Weights of a small GPT-style language model, trained from scratch on English Wikipedia: learned positions.
Each number is 128 + 24 x the weight over the matrix's rms, rounded and kept within 0 to 255. Layers, rows and columns count from 0.

# layer 3 MLP down (transposed), 512x128, rms 0.0937, rows 328-338, columns 64-127
[[154 120 152 152 140 117 141 118 139 109 119 109 105 110 147 100 119 139 135 124 133  88 185 116 163  82 117 122 108 127 128 132 132 137 162 122 152 139 126 138 157 104  94 117 138 124 110 143 135 107 116 103 111 160 101 118 133 146 120 135  91 140 109 146]
 [152 108 120 158 121 125 112 155 150 105  90 115 121 140 135  92 125 137 118 116 116 139 125 130  99 105 145 115 148 127 128 156  94 141 107 129 131 139 130 108  90 152 113 117 132 115 111 168 117 137 128 135 118 144 111 115 136 111 141 161 113 157  99 146]
 [183 145  82 140 151 137 146 114 186 133 127 170 167 155 130 117  91 127 127 151  78 159 126 120 151 122 129 115 108 103 148 139 142 157 140  87 107 121 102 111 170 143  59 141 143 150 134 110 158 128 141 128 124 106 163 160 134 156 135 115 133 127 139  86]
 [134 139 105  68 129 111 121 125 125 108  97 106  86 137 116 136 122 142 142 147 119  91 145 131 112 127 161 119 155 108 124 132 114 127 124 151 136 118 159 129 131 119 148 147 114 116 112 135 146 146 152 124 164 150 124 143 128 162 101 144 128 128 133 150]
 [128 133 131 122 101 111 119 133 143 125  99 146 173 158 123 118 120 110 113 104 142  53 122  83 170 140 180 124 123 170 186 135 139 122 170 127  92 130 122  94 158 148 125 162  88 108 126 167 148 162 101 119 158 128 132 143 135 151 127 123 148  98 128  82]
 [127 146 117 112 140 126 124 111 117 129 130 137 109 122 115  77 154 127 134 118 115 133 163 140 118 125 105 125 105 139 139 172 112 140 104 119 102 115 126 102 118 128 109 147 135 156 113 131 151 120 125 118 146 123 126 159 129 132 125 122 137 149 115 111]
 [133 114  85 118 129 123 131 133 140 167 125 135 205 129 118 123 119  86 131 110 125 110 104  87 109 156 157 151 111 138 116 131 140 100 120 166 133 103 135 103 157 110 124 147 128 115 121 111 128 132 118 150 158 153 134  79 153 141 127 110 135 113 171 143]
 [134 129 106 113 120 124 120 113 136  97 127 127 165 136  94 106 140 115 149 133 113 115 139 155 143 135 137 121 127 155 132 147 119 135 104 138 100 112 129 125 136 118 141 134 122 134 104 140 145 131 127 120  97 128 127 154 122 139 121 103 121 140  94 137]
 [121 114 127 106 122 142 127 141 135 125 117 140 128 120 123 113 104 143 103 122 129 134 110 141 122 159 108 112 130 131 119 134 128 140 100 119 129 116 133 134 132 117 126 116 122 139 110 108 133 142 135 117 118 122 129 157 137 160 105 119 118 136 133 165]
 [107 162 106  96 140 122  82 143 160 139 110 105 112 146  98 129 141 103 134 148 122  98 118 116 132 127 104 108 151 137 108 129 121 116  71 120 148 141 152 130 113 110 149 115 144 152 135 140 147 172 142 138 143 136 148 153 108 124 121 145 100 148 131 111]
 [101 122 129 165 132  86 134 143 102 132 108  92 123 127 118 167 143 133 110 117 138 113 105 120 129 145 138 130 143 127 128 105 149 117 137 147 135 177 133 110 134 110 148 138 123 109 144 154 137 115 122 111 149 112 135  87 125 108 159 134 116 133 102 112]]
# layer 3 MLP up, 512x128, rms 0.131, rows 329-338, columns 64-127
[[138 142 141  96 124 125 102 112 133 142 110 110 145 151 140 163 132 101 127 145 109 101 102  94 123 105 170 150 133 143 125 131 139 105 152 155 144 134 140 113 112 109 145 132 153 103 168 150 129 128 125 143 132 155 120  59  79  99 152 105 141 128 153 137]
 [122 145 110 122 121 107 106 123 120 142  87 124 138 128 103 107 142  87 126  91 109  58 125  84 139 116 158  92 131 118 138 132 129 118 166 197 158 123  98 106 116 102 118 108 123 186 162 134 172 112 110  60 160 128 117 112 109 108 138 132 133 191  90 178]
 [138 123 173  99 131 101 107 128 124 143 127 106 140 144 122 164 122 101 147 159 118  57 103 110 119 150 127 165 253 125 153 148  99  84 181 135 160 132 121 128  93  68 147 171 108 139 124 111 179 112 149 131 157 145 145 115 120 123 133 104 146  93 144 166]
 [129 149 127 111 145 105 101 131 126 119  96 130 127 141 126 162 152 100 144 133 114 119 147 133 135 142 130 136 128 145 140 128 138  86 138 137 150 130 155 121 140 131 119 179 102 153 139 135 106 156 110  96 127 142 108 135 117  97 143 113 129 108 138 179]
 [139 133 151 127 150 122 130  89 136 181 109 113 136 166 108 117 143 126 153 152 114  87 100 120 132 131 129 134 149 155 143 125 164  97 135 112 123 129 126 114  70 101 140 141 130 147 144 144 135 107  94 143 159 139 128 138 118 120 141  99 173 133 144 120]
 [115 144 119 116 156 116  88  91  93 164 112 104 205 136  88 123 146 102 160 128 108 115 136 123 108  98 140 152 134 143 138 145 147  93 171 143 107 116 131 113 112 132 139 152 139 128 144 134 136 143 124 118 170 156 101  79 110 108 131 110 164 115 128 150]
 [120 129 131  93 166 100 104 126 120 140 113 111 142 142  93 130 143 143 134 115 146 116 108  98 114 121 171 137 141 122 147 126 135  92 171 157 129 125 153 107  92 119 174 135 146  97 132 140 127 163 122 141 126 171 145 153 104 122 143 113 159 123 133 141]
 [ 95 148 110 101 124  98 114 138 112 130 125  94 129 127 124 132 145 126 167 130 159 119 136 115 126 112 143 144 163 142 140 122 122 114 133 129 133 134 152 111 138 100 163 142 180 133 130 156 142 141 137 124 106 170 144  96  76 124 130 110 133 121 130 130]
 [ 98 108 131 123 142  91  75 119 112 140  97  82 129 145  83 161 146 100 143 153 109 106 125 122 155 124 143 126 129 130 137 122 133 102 129 109 138 119 111 109  70 119 143 137 149 137 123 140 128 135 131 128 167 119 152 154  99 118 153 128 127 107 113 124]
 [132 120 125 103 128 115 104 129  86 153 108 100 111 122 149 133 133 127 123 184  93 137 111 107 141 149 124 121 132 132 134 134 135 122 140 129 111 148 124 117 149 133 136 135 147 115 124 154 122  96 118 127 135 122 141 127 119 124 177 123 136 134 129 112]]